python train.py --head_dim=64 --vocab_size=16384 --positions="learned" --attn_scale=0.125 --parallel_block=false --init_std_o=0.0 --init_std_up=0.0214 --optimizer="muon" --lr=0.00679 --lr_mult_o=1.12 --beta1=0.95 --schedule="wsd" --batch_tokens=65536 --steps=8643 --dataset="wikipedia_en"
Each number is 128 + 24 x the weight over its row's rms, rounded and kept within 0 to 255. Layers, rows and columns count from 0. Numbers have three digits each. The size before them is the row's rms in percent of the matrix's.

# layer 4 MLP up, 2560x640, rms 0.0941, rows 2337-2424, columns 160-319
097:108132161153138101157115127150111099102132115114116153122108081128114152099100102117138141139170110091094126098167128158128142170133102106119141109155171117130155173082119127151104120160115171124118131145178107154104158151163156116100106102136115169147112099101154101118104171127135109124156121149112111152112157127141120077125117121153119137119127103120125084133145150129146124129145137138153144143140116131152092163089145159152150079100137146077075113138120134094131131134097124
090:131121118112143115164131154078141125097103145127209103154177082105092142142140121138135112128131154139117155129145102119111115164075076123155112110155104097154097144126141132127124127108139109132130129135153105103125139103119095098147147134123132167119134072132124125121125091170114142107156170124096139109156103181118141134146151142114139125122141133119132115089131120136100158069096147059124128116117145136142136082154128098137129125142157102156119092110171166077128118133088115
106:100128143102096107133116100134115135149085093083146125116104069147162131116140159162108189119109128135090138071158142099123159115152134173109110160103114159148133102150106115107130158135132168145127117148110169120139156083111170144120091122115153089120115134138128149120139164099116131104135144124124105133116111113124138109125151131066106147111099130162166091122128120131152109119118119120101131114077133085160163138136130131145133106127180141161163117121110088158082140182115146
120:132103164150088140118142099141135125143103141142190159083101130100133136130141160109148133131144093118116145149133146127114153142136063135174089123123124072112152123131137145149168139162113147103104152101150095142116136119119164140062128109133107096095152137115173118115168095088129151139133118157119127139068149094175119102183170095120120145135106134124119128132148085082163081112132140074107119107088114123124159151141141115151110124118106149102146110130078147163126168136135108
098:075116118131131121104135129108149118119107123154109148137182112102149137159150105131151135122118123156156163136153108172104102108139133150122116147171089105149131113131099144099109109150119155122195135108083163118164119122125096153097125188089126120138102085144134131102141154134110138094120159106130067075144139129117133137132143138123163155135118137108164170085146100128132129136077138155113145117116082092098121142125150079088106127105152150108153110162089163137099125154130117
118:099154082123163129175109165107134132179131164100169141110126119096146074154120160167123114144106130146101112105147130148151147145167136172165083104115143086152146119105127120128078115132110118143173125110148162106170121094120160142121097107131149171097130137147123143147114129125120081118099138128146112164123142116164133108121141123162184169098121120122116129149135131101104105144180195152118083121128119140091100121153132103128145093132119120103124112124092141117153138180133184
104:112180081135124125168091136093148130138153202145098125153122143089137119085155143137136136161110177123136149109106137124118094157119097123160127093105099153145159152116120138115109150117114138084160151109098156098104095142080117121124111099101099147159144113114133138146148126128172091133098119157104112119107120200151109137111164105131160150125117153105127142114162105146145175151168175135143091170102151109143159090113161134100143108131147106094178138123086112120109137105112126
102:127136150121112115144120111104130145125145136094102144107102103120092075143116121153109141125134172067099083148150162126120146145140096147116165138112106113124135112150146157119136112133154126109154128125142125122157140139180134146107092170122178150100110099098126116088135102103135120122127170137067135128153142127126101146141172164125100130087093139125135088135139121116122122115126175129145130131141113141107152110078128133134129129121150129098103153103096083136125107124165114
099:090128129136127162130114115133109161101121144095119113155104099173121118106122123115165133118140186131170171091136110136116146123150133106111137085089131105147113092130124118153154126112140164133166150117166092147153135145111111135140092145132107121129135121117165136140177064165133126130157122164124093131157087112140119147177162142078095128171105115137129103120142154140157136161121156169112122113144178133116106146122136173176114093125155111127136166150127117102087125108157162
097:114125125107129139127099137141110138165104141097103099157124114179090171138145132104159102120101107115169130139094144115154149161168110136122149090086137099153137162131126170146127099162130140138140150127116146138085111160109128186125118108122140119087125136138129120177159160112165128121108104156122165112149103150169107109115125120149119171114113111137072158203122126117131156100115149102154149116080147129126130113096148124110113092135127104112161151083131119140110090149144147
106:149115196129149122139105154147152132118158140134096101136134125143082117119096154097138122148144113090147103164113100187144134093157116156148093130120145136142079122139133140137125134146124109124149110138112101102150123102160156134131067151148136146130121143122155162111130131112136083128122192138137120141152137170139120132164084094132151129155125148095107148120109107157155130103146118141112117129120132164107173116167156109119108139135108147119130140090124125116145135125097106
112:155119167101108141115163135116209105142108140138176156110153186115143081146124158112132110095100144144151096140125111166090136143072126138140112134147123118101188157149130135083133126151146150140152122111099137136134128095098117117133162114159160105145134135108089131131079103131146128105099160146122133113124145092159103111170156157061125120155139130126144141080092136145124090095086120093169146129110110090151125141148158132074100091114169096084137118121124148122109146117105148
097:152087142124103128128127103109105148104168155126142171109145129125084165147161142140156088109117125156108114153143154077108115132129120112134119133129125090134079148057102129153164178134087142134151087129113114189111133075115123054106165115171116129144112103115068121125083126109117125122147102098085123127129140130146084157156139114129090119099120130135131145168145112136142121124113142169148135116148107123092144162082195100092145120163121162161138135100100103088129147133129105
104:115105159145144147114153124084160158134129129111153161112126163099121147129109121157154072097122128133131148147101134165136084127096090110097126140133138149105126129138150114128142163123132090119071159121112078147121147090152170108136072178171125147141124102104177095121201174127099177149131128129128136132126139139131098138113125179142125107084155174110093144095135162105132085170088130109116129097072141114125121112120131108135142173101139143126131140189120135104122136133093079
093:169099134104144173179112117123088109140119127115176103119161118147101170108114142135135130138164140131136102122114116103107102152181107150128087090146132134093127140133126140141169109131117162135113121125165133150143089120095203078142065118085105096130138096136096111126134176116093143093176143133116132133098160150131053132118120115163153139111188127120122119165099112141155172145164065131168134135124094158124119101107119127154138108178132122109113127127123140145169090146137117
096:143114107157130117071139140091137131083141091144168121122127136148146144109130116139114139129157122120163113128181171156139080116145130148083132097100137131116108112119116119106103158154126126126117085109117153102093081166140120129129118129140159116131132146157125146086162087068131141144106154157113108122146139122158141125117122122126138086122097110166109177177133100103113134130155136149168129106135110085095149158144153164154114121121172146107102115130109137102131086163092107
105:146147159137116132161117156139077140136087141121163147116184121141150179076149119113164157166084131111157142116141111109162124171126069079135136092134141155114136105111116133148144111145134160141146155115128089167078118136084154153142114156173085153081094130160173149105107084098093148144136112150162108142106133103126095110112113157092145150092094148142126136143110103154147092165116124098118094107113157138136181095149110120140161072121105125137147124104133150150141127122096093
102:178158137078081157124097143110109135111121114124082173118139072154117146140141132147120107169200138166127073172073114096168122159143140101111126129121106162161154107114118169124138170115109124165143150157148138167097101144155119112158115132138088127184142175103120126126150122115105086142146115123135138140118129127123140152112137125114132086144142160138160185114107159149128144130090114083101149075115097139094132123097104106128143103119100113097080088146104110180081103146099110
110:128091134158129114143127080173136126116063137113150140096154136149127161100134146112112129136132126123101140118136067098142116139123140130125103140086090097102130138127119116105130129173108125110103099161121122158154140132132104172110114182125143189147085142152130145106151145138149097131126132129107125120124113136100140159060110148114155147119164155147127101084074163198117173097151118141115144141100139084131120205130117139130115124130108110152105158087134105148098110118115121
098:121166098138110121124137130148129102105115155124118144181132132165084132147120126153133132149166050142160153114099133141117139119170118136133121157126171163151080131118122163084117130151109151091133164152118135160100136127143144151143111125135117146116153093104133149108098121095156098149116112091155130166140139114132119160100148133132145074081144124122182129149155129146128210145165127104165133177138155124105122118074141137146115080063140135113129134163152112156170142166124122
094:135125135132113147136098085113121100131160139136114149152069135125080151108165118141125141090156147092133137153124118169114106084135093128157110177123166141117185104086086136151102128150152121132129109149130148140130127115128124132118171153112162144108086081134142136099118138127122162107125135122129125131163127127144116139094103079159137125131141132119130120117077110111125158170109114114123096139141117140132142165142118133119157088161111145131121115154117098110150097103137138
101:155116124131151128075143164113118155161102185168151157160137161159158130112098093107140143180152117151089124126120092124146094171160129144147153108161158130121150120128145167088132119142134116137122160131129118146140168157130152155129126147156103139099124110136147152130164139123146107120139123144126156130155129118158110164124159091107145143131089094134141135156091106131134115143155102121103153157138160132116148075147137078122157172152138101121177129120109114120130157119097122
097:113117145137129093155135118120136126151130119147133081143142114073072168120109116103130132168121148114136120074104139122088143113120111157129131113173103108174132099117104132110137131133121109146130177121176062124163105082116116144136135108074154127109133163117141129120149127179164099108130161123126092125112151132123144170127139155161102123175136096128137101101121133078154111115140125112142117142131156108090144115157134106102127113142157141102128185098127142100147168110160112
118:112092154139130135121096096144114105100134096163121160072109144150149124189159135172141120133114110145110128131109149151099130133142095216107118118134102122150116087084121121152141152162126111110120080124090111144140141097152153152116114150142137177128116139085132100072123126127124135174132112167161121129124068131132122092165149123139169100136081140158120094091127172122164165121132117091120117104123137105104155153084109164131132122074131112164113122104106125134116123110093130
096:123142118131125144078128101092116129125105155146111066089116125108159125124144131104103111123066094171148116105140097140164121163143084151173129107116114105127148131110118142154117119130089149101100106141137144117134145128150111148115153155145133108151120159116105141077146171144124140130140126107114160098122117154090064148125148094137132138091108110109119094160106151131145128136140099163116123186125139133170133169176121208085140128140123151089187124130109107106132148124123095
096:115136113081159136112146116151119143127125211153154156095091156125147109103153118116110140153109094150139113121109156159093150156116108150100108119117117156110145146113123138098127131197126125147090140160115119093128125130119145122170133148132121092115133115166132171121161171140134138151136122125139159108130085139160137129134114107136136117130120078125103133131099165184124149131127143173135194103150152138189089166137125090121108114116129125158112170144154097126091144162082122
101:071130126117095107150116084153135131127148161144133102118138103124158146139111162139106140080157099123107084098090161098130164133153124131098117159158105120108178089131106123129107080118106149145163098150152113101124122166132176156129149126165088111102119133134104128129140136152115138092083130150126144141125106110128122105149132158088122153177126172127109130085151123100158112105134143122148127103121148140129151173153156099146111141120117115091144105127133131107093147084146141
107:160140122086160136123133128119128080101127077157091166133122143155117103144099130127086108140124133179150147099168163155106096154158147189122178112091121108086133120142102126132104153138147144093111132135139142087114128138167145145121124165127156138137150111097111114071143172104125090153162147113111127134135133133133131130142127073087147122158134115108136160148080138135116130092148099163112100151114177122129091145119089148154127092126147136118092097153115121167120136113111156
094:079127139143174124112107142168101136140138164145162170129111147099102127149147099098116137133151143136128156143123116152125140152106102136123092156134087105117152155138110166122167082140133141108151103131118106143110155142127052082089115153143129112125153150118135138124138102148161157113139132166162134117163149151109162090152110081129123111130109151093140131129126100144151152134056201094128154114100118176150146120159121140119125159119144124130146162151150069141108106102139154
092:105146111134143148145152071110082116096147147174116184113075110115089152113149139132139144127093129171117115117146096156182156137151144115121160117098124122096118072117126127149136120123129087125157131094120134138105137130148122138137153150105123122094095144117160101130162148112132131144128170133120158122127127136154131125110130169098115109164091130080131122164154136124151162123146126125121139137095142135122110114138134143140120103147117064076168110137111080164125121062145136
104:113104122075138174110146123108159150114178086087156110128164115148117149120114140149136085084169113134116160105114102096129137151124123154140174156167101091151131118102139133147131133185111150114199123124161129078135119124142120139136130134143117103089080136125130136111101086118136110114136148090095130130179135135126105055101095119147200145110116093117138109161112153127107136139165140099140102116153161136129162132116123132149142074121169143145154128183136112156127185134127159
105:133110101117127142148162102095087131134098159115103153157153141132156094083135150116123133152134157073111131143097155110116153146133116124137081115133153132111173096089173119095146088115126154115114151136122137157143098133127137105152113102082087137143114130118148130133127092103137096111123113092145136117153120111120150124114110083170131145143117132112133105149154120128146106112146149112121097119084151126125194127118133111106147129123156096137157107109178122161121091110143146
093:122113125163087122162103092116179101136104142112145138188097117143119078142144104136138140128149109136173125103108108121106140171131129132161159113078133122075074110135121118162128128144134133134107150102150114126172114110107131116121129132111155147128100108133157140119139155163128117116130087153162144127146115111135136104111129143090123117118150086128149145130140172133096110125139135164159154132081079119154113146109132141146161067142137111122146113134149149163159150114112137
091:115147128128122117129138126120090093123117121106125122107131111112112109138139164129144095136135142163121117098137111148140128127138180102117116134156100122090119108130159166144075080137134093111145094157120108156143114086128082135165080128147106135121098129122121128146121130146127136155151127102138134129127136136156156111111136126129093102125087132135087109148136111153132170116100132103175104132131143159132142174154143188117131135111153120120172176155167138136162127062122163
104:136125106107109098148088128139118099146156124123106140165139109172118137098126105117158085119137147147131099124149063130107167089149119132134105111132088141176102080141108146114145165173165135152116164184145087091121094122116104111123133139172135103162093099094154141165105120111150121106141155150126147111121142087116102154145160143138121127153151113147162130138158127141107105117126086101119120118160114143140139085151143133178151095108110148098161094107120105118095146128138099
093:174134113136090153076090124206109142135111173105141170102104164145132089078150108116115115139134120110141145121102154104143135110100127148131126099140145129108145122113099141119108142156131148123131136120154144172147156132120144077148163114161079119108089163088087091114102103109136113146142118142111113110112124177106102129141107152137182159106139165110107153114120126154150131158150109136135145145149141143076115133106113103142123103118110117149135083150102105130129095199100094
101:158125135095171128131155125102116125129127132136115123128122076149125095125137159137169080081158070070124124126126111093106142132131109127171110137130093132173132093120108135156131138100105161131121131128137123140133173102119153165069113099136121152133125120136155109130126132124131123135136114160156096116157157116124134148140133141107118118126122185150106111142099135117125133147172077146120113101119151171125162156117101131136121113125167072142122147107117133091156085157179157
099:124131092108157140101129114103109139128126171111167076104129108126094115151128098135156102137108107128137122104121096131148044145108137169129130134166147086115076126144106128165111144171169099106169122138147108141173129137159114136128107155105143151115126109111130123141152129163131110173094164120094180120129120151105110142111113138133168082106158089108087154155145101130158125160138140119107131102160117101138161130122121111105143112159130162131157108165152150117148172148100126
112:141121120078058133124131092143162181137136125109147104133105094147141098120162130130130142146118107096096154114143141115151178135102173156142127104139124109125164110120127085099135117142119160126108144141131141117161073147112143050135125108171126151136144151125177111138162135080102116163168177146124152142090142124120117141090122121058119100166140118123115149138145116127138149155140174060114103120098128108128136132132143112161131088119126109140113139126176115142118111168145149
092:179111134126138146145138096105136096129118132133132158088160137073132145183116158107094100096146096074133107151133132137108125147138084099140108126108107098177126116163093111151095122167087147148121115144121124206147160145148126168125161151147125124136117131144140136140082098129096125105127162129107138143108137134117177111135181122115148135159123134144132167132099169090071127109098106104134143141134155117161139167137156092163164130140101135163137100100145106086152095114095102
095:135089130165126139145114108085118109106138173116125107140155143133158133114134140109135148116069154128128166153139149143155166129122147146090096096084081140107123135091114113162187113109135128170160107147106124123159134128143139164123125124140130149170114106101112134072132172142103071115136120126157148126153107143104081157139105101124155141137119168114126163094134118120141097059137088118132102172089131151164099193174145152122108136100165131111116140138104134112106149128162139
092:115137158108142095108115075183088160166133134081157105126112150149112136081127115194108136102128133101147118114084145111117157134172139141126108121177126112135126140114159115128124142122122167125135125063104150172122145118106150063085076112159134143185134160094147119136103093095128113112146108091149160131128111132091117174137121152084090157108141114117181169133155144143103144144162168094133126156134146196094090142176209130145133162106138137117194117151133129116119116177113108
099:135189125134142124123140138095145129112127148177092173120119112120138122161109152134130113158148152115156135143060101121094126141119117116113111116150163164121120115109149169163143149085147121115099158162136114099141102156109135171106151139136116115125148090078145116139170105132089107105133171136162099139124160101133161153100115117129120098146110142152148117130164144167148124141130130152125090149119131143112136139078133145179135105091114163074114169122137122127126080147140116
095:155113149170122126145136108123129127122143133098131111121143115115135170157150140111094162159152148120125124142148141157155105119110144082131146113103145143116107092091105136118146111112128133147142143156113133136138137074159106137133127092117128135121150163100135108130167107123104095135143111145111143135137146107115113125138153141149140191152170142145155157139108096058102154121180125142180127119104085110095143088076106131159136095141133128124147116144136126162174138089154146
099:107124125115086124132100092088097108125144111182134149084143109120104117108133142109138083114131090165139139134119151151130110110141146128138136150159110138186125141131113142112111129094112141124133160110078115165151136128150118147140147122112152108118134132128105195092141140121109104089127174157120107155132129128147108101118173149152129107142147146158168093128110125121130089138153128168132141142066122147136140133099101143145137121105159106109131156112149166125121180153117143
100:128119162137131089163107106087117124135080118126104139085136108132098145134114107116082152142119101067110082093082108144096171117133165165088089115152121122109113155071139131122135150132083170082135147154107140128117146139109121125126064132157091128148119139096101129172172070128147142144146150158119115116141128117117084147123130123126146084128149134099147112114111172097079064127118128087132121141128146179115138122114176106109147116120138113099125177132125128160133075107098132
098:123108145144108144084146075160181140124087099190164063165146089151103135115119183145138155125119119107158127109147147147163142126131106076110121152144110136136139150159106124166171110136126136140133133121108139123111151136126141129131106129115152118133155109128121081096128099116157096125116134121133136134129142133157117113130124133134132137169137088084125069138154153091137104076115097162130152116109176136129100141107139152102118123100183156146132146124109122100105131124154122
103:147123091094128093131113124138114134135134145176137152122156141137169158136158124143150080135124085137161131121136101109134139137116124078121145092155119136123139097110121164176157125160143114103087120147111143108132112145083110149138117130141104142146131144097136153116117104123138144175103131138110119133143141117126160116158169089081129154115143150122180108097128113125139177123090162136140050121171135153114170131128107099196131074115173158058161112147100139128128110160108128
094:176115088120127110139153092168149124152139111122121125070157153147096115099133133092131149154104133130132093114103133120120108127138132130114121121146152097108134136175090160124082115107106116145116135175153134150145127120139141097152101117102108146141113136135148152148149163116138146095144143119112151098113151107123178123160141158122118130117131113107129122086118121141118133156137113142137128180114154139132149119090121143154181142141118122130125128125133111090133131106122126
099:130102123185115126118143138127107117155111125116106112124122092174120140096120140085169130148077124125145118091140135141174119146099127105093120171122128136116115165097138133116129155130106160094131137161080162120155076132118119146144120167132149091136146116120143120090149122068128132118115193098111092150132117135105108152108120177134106161151127083133130087100134087151155141119111124170105170117125210124119169099163076100153093112080126134087098137142111074142146142102120142
133:146145149106172115083122094144122110194123104077164142135113135149091110134132115110067108169093112079134106103105128092112147146104148171098100108126140084206117145087132095138081151107157110105125165121093151106113099163135114130125122106129107127150125079141104099119134161130184156136113176108130103121130108148153094153136109099141143127113143152137128152110123160095133098094145135118108174142157131155134139189128158124155145125100144094102138148145107131148112133142130145
101:119099146152130114170121112132144104118101154148127170175068056109156113106138107134091114095140119174156129146160112113148150134057129153141115119129122095113140157141097141119152130134138165153135091132150144125150134164134143135085075128109115144124115138137122071088089111107110128095121141148132156124126115124129138123116135123096116138117117128125112114148178135088144142115128156140149107119118135107154080102077140084121128118147118094151151133135101134124108095116132196
135:161127145116139115136128116108111116098101123141074089164094116118108111186103141121118134126139093132145111163111114119095121158109099130137111134149150177155119110146108103126115101133156113100126106146109142176110109094145121128088130135115135104147125145143132127156105129102169148092133129147066139077119144142110083124099103149119115134114120117162133100158092105153097143154137137124109146118099122160139136078135134146141149102122123142165140128191117117121109101175125148
083:118142154135164147103099200108120111160085139117104185099157096155104115104102148161095153107157098126108151107133105115099156160109108129114121130099160153117138112142125105112168152131111104139101140113099138152075115104147153163104115151135117139129116130106115162103098113182172126090125143129137113169131190150168149128150138117080121152151134158157135149122138127114133101087099098096136129143110131126126131183144139132142121119128138128125149135139141117125110122104143116
097:138109109086149118154123088113115161121111086119130172129106157108103104179099118133173124145144084141139088143139133149116149133116136166083151150081119090118139136112159129133184138126155078119113144123137152096128119130177133123119181131158137141097109113138136156142102153105087086089151125097099090130120161126122101128092152066144111127150119122149071120092092127102131101109133141147128159140141117107145121153139129124175115135143149110133098158133075128130148112129138117
097:137161133113120133125128150124102158157177136142135102176114151092131158137105114111072134146120088140079122127121109081134183159142119135141148111117137115165043142143128129149109140121137111137162134084135128150142103100087171131119146176154126119116141121124106130131129106137074119112122096113111131137087141144141141155160121161161137161133134133095128107186118126156146135129164097136099114127145120161124138118138159156084142070140147100147106130127141148135147151127157136
083:140120109135126113140166141137110113121136116143095097185141150117129147179178119134137138116121131134112158145132125162134139123140091104140164174168174136121108137107134105141157108122125154133099126149142142109153140143153127122116114123156136176155079116144118141105134097112127134140136130140139131163110103116098094107141119116110137146133090125107143126105103125102099155126163157134172122122148109103116138064114142156120125142126143138148120150116094127117133114145114124
104:136101109134119083107128119064148112147160127121142152129102141101159092128153127144098083155153133097158173127117125156137136160144133125103147138127127115120134090126109175145120158134129138128138137110075101130154130125196151144094125086138095129124084141103115171116108092114091170167145128131156151155146117127103116072118167095118080177133151103106103184113162111155131150111113129143162077135146131174156132135171140165072138135134134158112076117153138158123124100114135139
098:114150176127128106128126150131134134173100141133137142112105103189127126078107138125093098134136153116152116141123113122125123102126129121107148167143143128180158105094153176134114154148127140166108181091156150116154137094114128122117159152098118121105122125186147128099143111101111122121138148111097128145105169118127138128154158131097132144105125155136125152113149126150094123121143105120152124104174136141138165144143133100130111098118134120135193101140108136107121142132148147
094:156160156115145171161144144132100156163108129126141155115137162165167093144124127100125100098107104164127169103139193066151133150095151137120152092134130084138111098142169167087131105166101145084115128098092111180081135113137148102110128124124096112133119135145193086115091154154135149137145115158154143155124084157108163133185132117080124138151118168135113161104109097120125133088127082128120109142110146141111113141201135108184081118093146081144161138149093123115127127116166110
100:084124138134129123118143116102147138102125132116117179139111159146114132148120110119094120147116132130127106074186177117168123091151130088067131126143113144127186136107112144123134144128080124108061158156131135100127103160129103101096119133162144171109194151095130158158128144150142122132131139083095160115121102175120144140089135086125114139145160069117161147104150135162114153160164144150139115097079098124099128107140127110134159145121147098142153145127127145141110132143177110
090:148114136116122117109104104162160156131095105107124174095108131135111108115088142134119127155139128093128145124103099137125190107093128075114126121118098121072137147145131169145104152144176135127145125121121163102088102119144129154112144127134140152095108176116166114126111102164092126131121160073099128143118105133095159117151131143127101145096137142137135135108117121153103141151091092163113112163098097139155153158094147116138130162135113099156114162159110148074164125166086145
103:130130155164106116114122167117124143098097117090136159118114124146122179112147130107132115113145099111149171122156117166163158128123121105135133130107108131114148142138113138084139126170168181199136141078153113144078097137107107134149141151131164146160136124067154116041115127152145145110139136159125156153111096116131171142120066089075115130121131092141093129139144109132150156100130134152136128139136115142128128111126119138123126124129112140107146078087082136130133105154133080
102:145118120104143137077094126128155126064107118148138108146166161129112095169135092115127163107127145133138131091091101106124122166153152133100147150119113132111145162094172148128130142131120166133125125106131138129174129163154072119120123128141153144159127144120129125140107125115100105180127135124121091130133130110180116120164118138102089132102180142154131129082154159128146143101137149167123150132147122086149112132136136122166113122139079135124145130145166134195141145083104128
092:125169115155178145118140112177141083128119099130151132158163148133172154144125143145171169110133161131109103119109118108098121125115158143108136161104101114139091133142112124099184175141129132139133105162119180154118157125129143142127147123115094156112093132137142130125123096093123103122086145170139145109093165122117128113159108140133115138161106099113111153110121123140104113129147085095143142145117147091121106102100060142146109098132188124170093113162169116119130142124145157
089:128140117144155099133129126114165096108102122153115141122073075133138142104154122094112146141144107081140125087141161104135100129098124114117108137092140154138153161117130174143140096127118144135135101155085131107140127075113138130136154126131101081119113140116149137106122121118133138117130150099126131121106128075132076116152132122126139093111102146115087123085136146107166130161138124132094087171143143137151092187132137169117131144117101142135140126148127124173091119144152141
087:168157139145086165152137102163125151150161149087117140130118108151149130150132153146128148108173128138169138121150109129110057114153137126131083106152112139110153142078136124102162182108064091155122072092121132144149198140098103146118135089083100113105131158096165108116126091164150146107097135123143118124143143090147173079109090130117154161138152160127085117107133129134111128133144110088109099111145147164126130152121112115118110070135142126123159120126161113126096110124118146
102:112146145132094123174077152094107146100107134102134125153181123134135111157138130112141105141075136155177118088121099119191123135132107101084139161137114150199104124090125165133095122146095099109146145176144114090146110094124170159145147145080154163103113153106117132151155143133145140116177193091131146150118132151163088148129124114080149153143152092108154099121105151104143150098141101126141134105127102139104131108137122156153114064118149120159130114097140139118138121147103154
096:113107150140152083113143152127145128101119088129129162163150139104100139124137171164121119139128159155151114146128116162120143124130108116079141112136115159105147104119132155153136175128090154091109109137109137101140158121157132159118113147159096133129112153140154113116121123075097138119105156153129125144144124095128125103114141108117148087121155128148105129131087098110096129123160105146113142071102119135149135117139149119109124096106147117085084138116155115150111144141081170
098:134168128121150117152139153087123155131160123146157125101162123124120163143114123122138148109114111122171095146110127125165130148112134154119106142116159126133103128136090151129173125117133135179081064109109094161094140171090140121093085153162156102128129137135148129117149161108126128129114126117134104101125107122170147114104129108116118107164136160109126116076164145143122142106098096080154135116080135139146150087102144131098094122161124124110115136135106093127081141118141136
102:150121088152116138124150139160092111167092098133114151140140104144136143092157144117133133181111171128118120109116120148115098120114167115146092113148115164149141123124106128136154102147147154116146130078089122082133115151114121106141175157062178131139104105112170146108134110110128153120114161157139136138108126127163095127155179143135135106126115113133091132144108158137146129086155153112126122151153124181163117124115082165088144102127111144123116127117130123072092144111145145
096:108134147136168175107162154065140112135099174148146102124111154152081164133120146161181173113090128106125119135124129138121112106126136157106105121106100159079107153139117138159097139139165128144147109110116131082137134187130162160143128149139102157148122125121168080151122121144130123143121112103151145147105108115127083124159102102109150114127162149173153111135160131103086100123121126111174104128138139106165110139122089124113152135132166094096135141149054115145139128114106111
099:128152151053148112076112178154105079134157170104144094144140088125139117152156160169118130146165093153134123086143128080122117162123210129105096149132126128145160151144093122151124111140168102131141110136123096127147149141144079086134130152137163093174132087127155153128148137133132117111099088145128088107103137124074084116118119116137093159127152164147175153213138120135150136189106096111159129145140177165129111148108083163146139107125153119143161148089130137128126148143122079
094:134094141116134138108118115104126117095088104153159179146148102117068135128124128148123120145182116153117127109135181163139147109154119123137110126155132069108147127169123146146140136112144114169135141133120121138154140124108112104169141115132157121101124172164124090105076135101120149145112087134085113147135160123123123101103100125080088115094116144091088112118161160143116141156118127129117154093124094146076083139089114088117133141143126095150135104150142095133124093153141141
126:174131116123122142112134070123104092153125162088136107165149140086133126192118098161097129100096104111122116108135163126131108107154154074141164100151138134124137120128190130191118137141105104137112112154141096169112156088122096140158083090152068124187093146149123098097101126139149155131132094124104108124112114136124145136141131096106179091097127076095117156108127156138164101117116148120107159117129123157110122168152195140115107102165134130163124137087145139120133139102094113
101:163129149148147128123131140108089103144120138124148094123166112090142146136166108100122116094151105140155133150135101100131124120142102120074120133102121150096135092134099134167144133119119157139078138129177108144113102181103080125097134123146129125068126115134130095128141105119147105075141147124111125104108137124135069144173124140166151152133102093071120193130119166149128098111165146058115159130154149139137168161142162114121161088123087156138119126147109168142150130156122145
089:146114128121147109152183149135111118141121079125075142139106152131135109127141127116146120136103132142120128167135080159077156157174189110120125158118102124092131118094137137142142093161109125126099121115158102133078134113127100172120132114126136120093114116123132113134131145142129172153119167107135106096140115105153144147129100079134113182153141114114118100135130141149114145099099141120108150065091113130126110133111179155171095143087138126132105116106133098133124147133085131
098:150103205154109128139109127106109131158135183115087137119183152073153105091139110095103144079146082126151148141149108090130105123121161151137128135094105128083140128115083118103136137123162128181156157118141108133158129122117126090128144159121111133140107169137140127108156148145134073107111136097102173150132095126139153115156114087117117164135116124130105146174091100139091109152099152125121151158117100128157116087117166127169130124136098157130113094115119107112093117098168108
108:128127140108106148143101168161102113119121158112130169109124142135107122168104092138115191092106092145145118116168091097098107120146151125124157090123129111152139144153150130108180155118191130136121131140141107147168138176109112155126105141114136158139118129140101160162157112138122113126101096131152137096142118130137145141141153159143137129118137103145118124126104117115111102115101120118134104135121134123102133099124127124166108080103089105103123161092122106083080117165106169
104:133108097104132142119128152142124179173138136157132113132154151101172128108142163103125151116162136131109140130101116145115105117121162132100147144151103084145077101153126111130149129130126126126129171154153168108157107112171135141127129117155101117140119108102145145137175104095117088103140117147127158131140139110106158087126128161131125134140107112135109150123070082150094138109136158151141161190124126130127127122144113147127146118123130118116129162142132145119144129104140103
090:089121131166141076135144142130101141111120115117146142135078127115113100100129148096096137163134131135131138152090096166139040143105160121124112153091095124135064141088124123134119135095139169082094130095104131115122134133137176126137173157113127107134126136097121115113134120141149120082151107133125125145101150084162121170140105082142115116089116125086119153202097087145178097144154144091132089160158102136142188079103147155119128123139126123160164098164113122132142137182159136
132:196125119154119146113174115132152107148135157104140164131153141183140115154134128141133144113152102132143175123122108152122133096122148095097117097194116093127111160131147152161119146104149165147101140158192149121136110159082131112131097105147148127135134146143148121152118157144107111107125155085137145106153099108148101129130157167117136121177160149145139139115130047128133111142130118057185083163098093138133113105137120075138140104135086121128107138130103097145123078085095126
094:128103139090105168135125143124133105149117083135107147121085137159135124142120118139149146150121134119159132121143136129100113118108163104137113171129152097135192103145131149136114104055107084112124131092114136137179118116160115114093126098096091149104131134096143108145154103203130158121169158133119115100167120099146047137167164121146118121110120119130113111130101158183114109118121145103116152126092139146085132142169115164114117103129130117138182118139104122128097118113097121
099:133092125163129096101087114149099112116170128133163099129120116128120119121143146129104130123135141112105120082150099110185170126140143125122142110152098121139113097130153105136109103132110153092143115114120111107084124114071123165128111141141144150118148116118112122126126148098123106138142154095162092091135101105133081127142126163166148153081150119084108097168098142133124133124153114132114106125115129140192112132139107102161153135130156107124133109118167150170134081120155124
101:141111167110133163098142118125126145105132052121143105175111152120105130129112139155164140074154076158146126127105100103092130136154139163094105182154116109110150145118140116155167113134141129115114109103091076149153118111091144140127121138123132122119120119153123176111124138140142091120116092091108144108114111102115120120150139111174104114158104111104141130124137099137109146105151097113116101139139074133150133097132128105122136086154138064106155134080157118127119084138135168
095:148153151145089089119108142133143113170101141109129082141159144110120115150128123112102113143156140143128140095113115109137145174128113156122142099141094133123123120145142167111144094097092143119163132152125109136101113127109133120138135150135140171098109135109159102148148113134135112139122154139139120144132107104122111105124136146120168103105151112108144157116188180140146123120142148179144145184128143094145136078146094100168143148193156147115169181160158149114167145143130141
091:130097143138120156126119099129128124122142128116144106131171136158150149095100144101153138110093152096135137140093145082108176154110137141094090133141137142128123144123155138102103124125120112147166127185126089143135159121123082157138140071143111123137072113128105104117137125116133125175114118142152121106137100068138167079106073106143133120125137128137131149142085132136105168151113110128152109177119105132181149099107124143091160124087098138108119092127115097162093128113149136
083:095141117118096129118135159137106084108126083100154173130081165124136134120141093112139088126156138102126132146143133133173146171119096147106157136141172122122161102149106161139127135144138165134141106098127127125094106120120131141120128110139119127144117101109141142113119141149150095134132123133123149123145163103132131147155118164158121095135124160133123150088109099105078162161148092131102107130140140143098107121085175161141140179175121115127134156119081119129127106133168111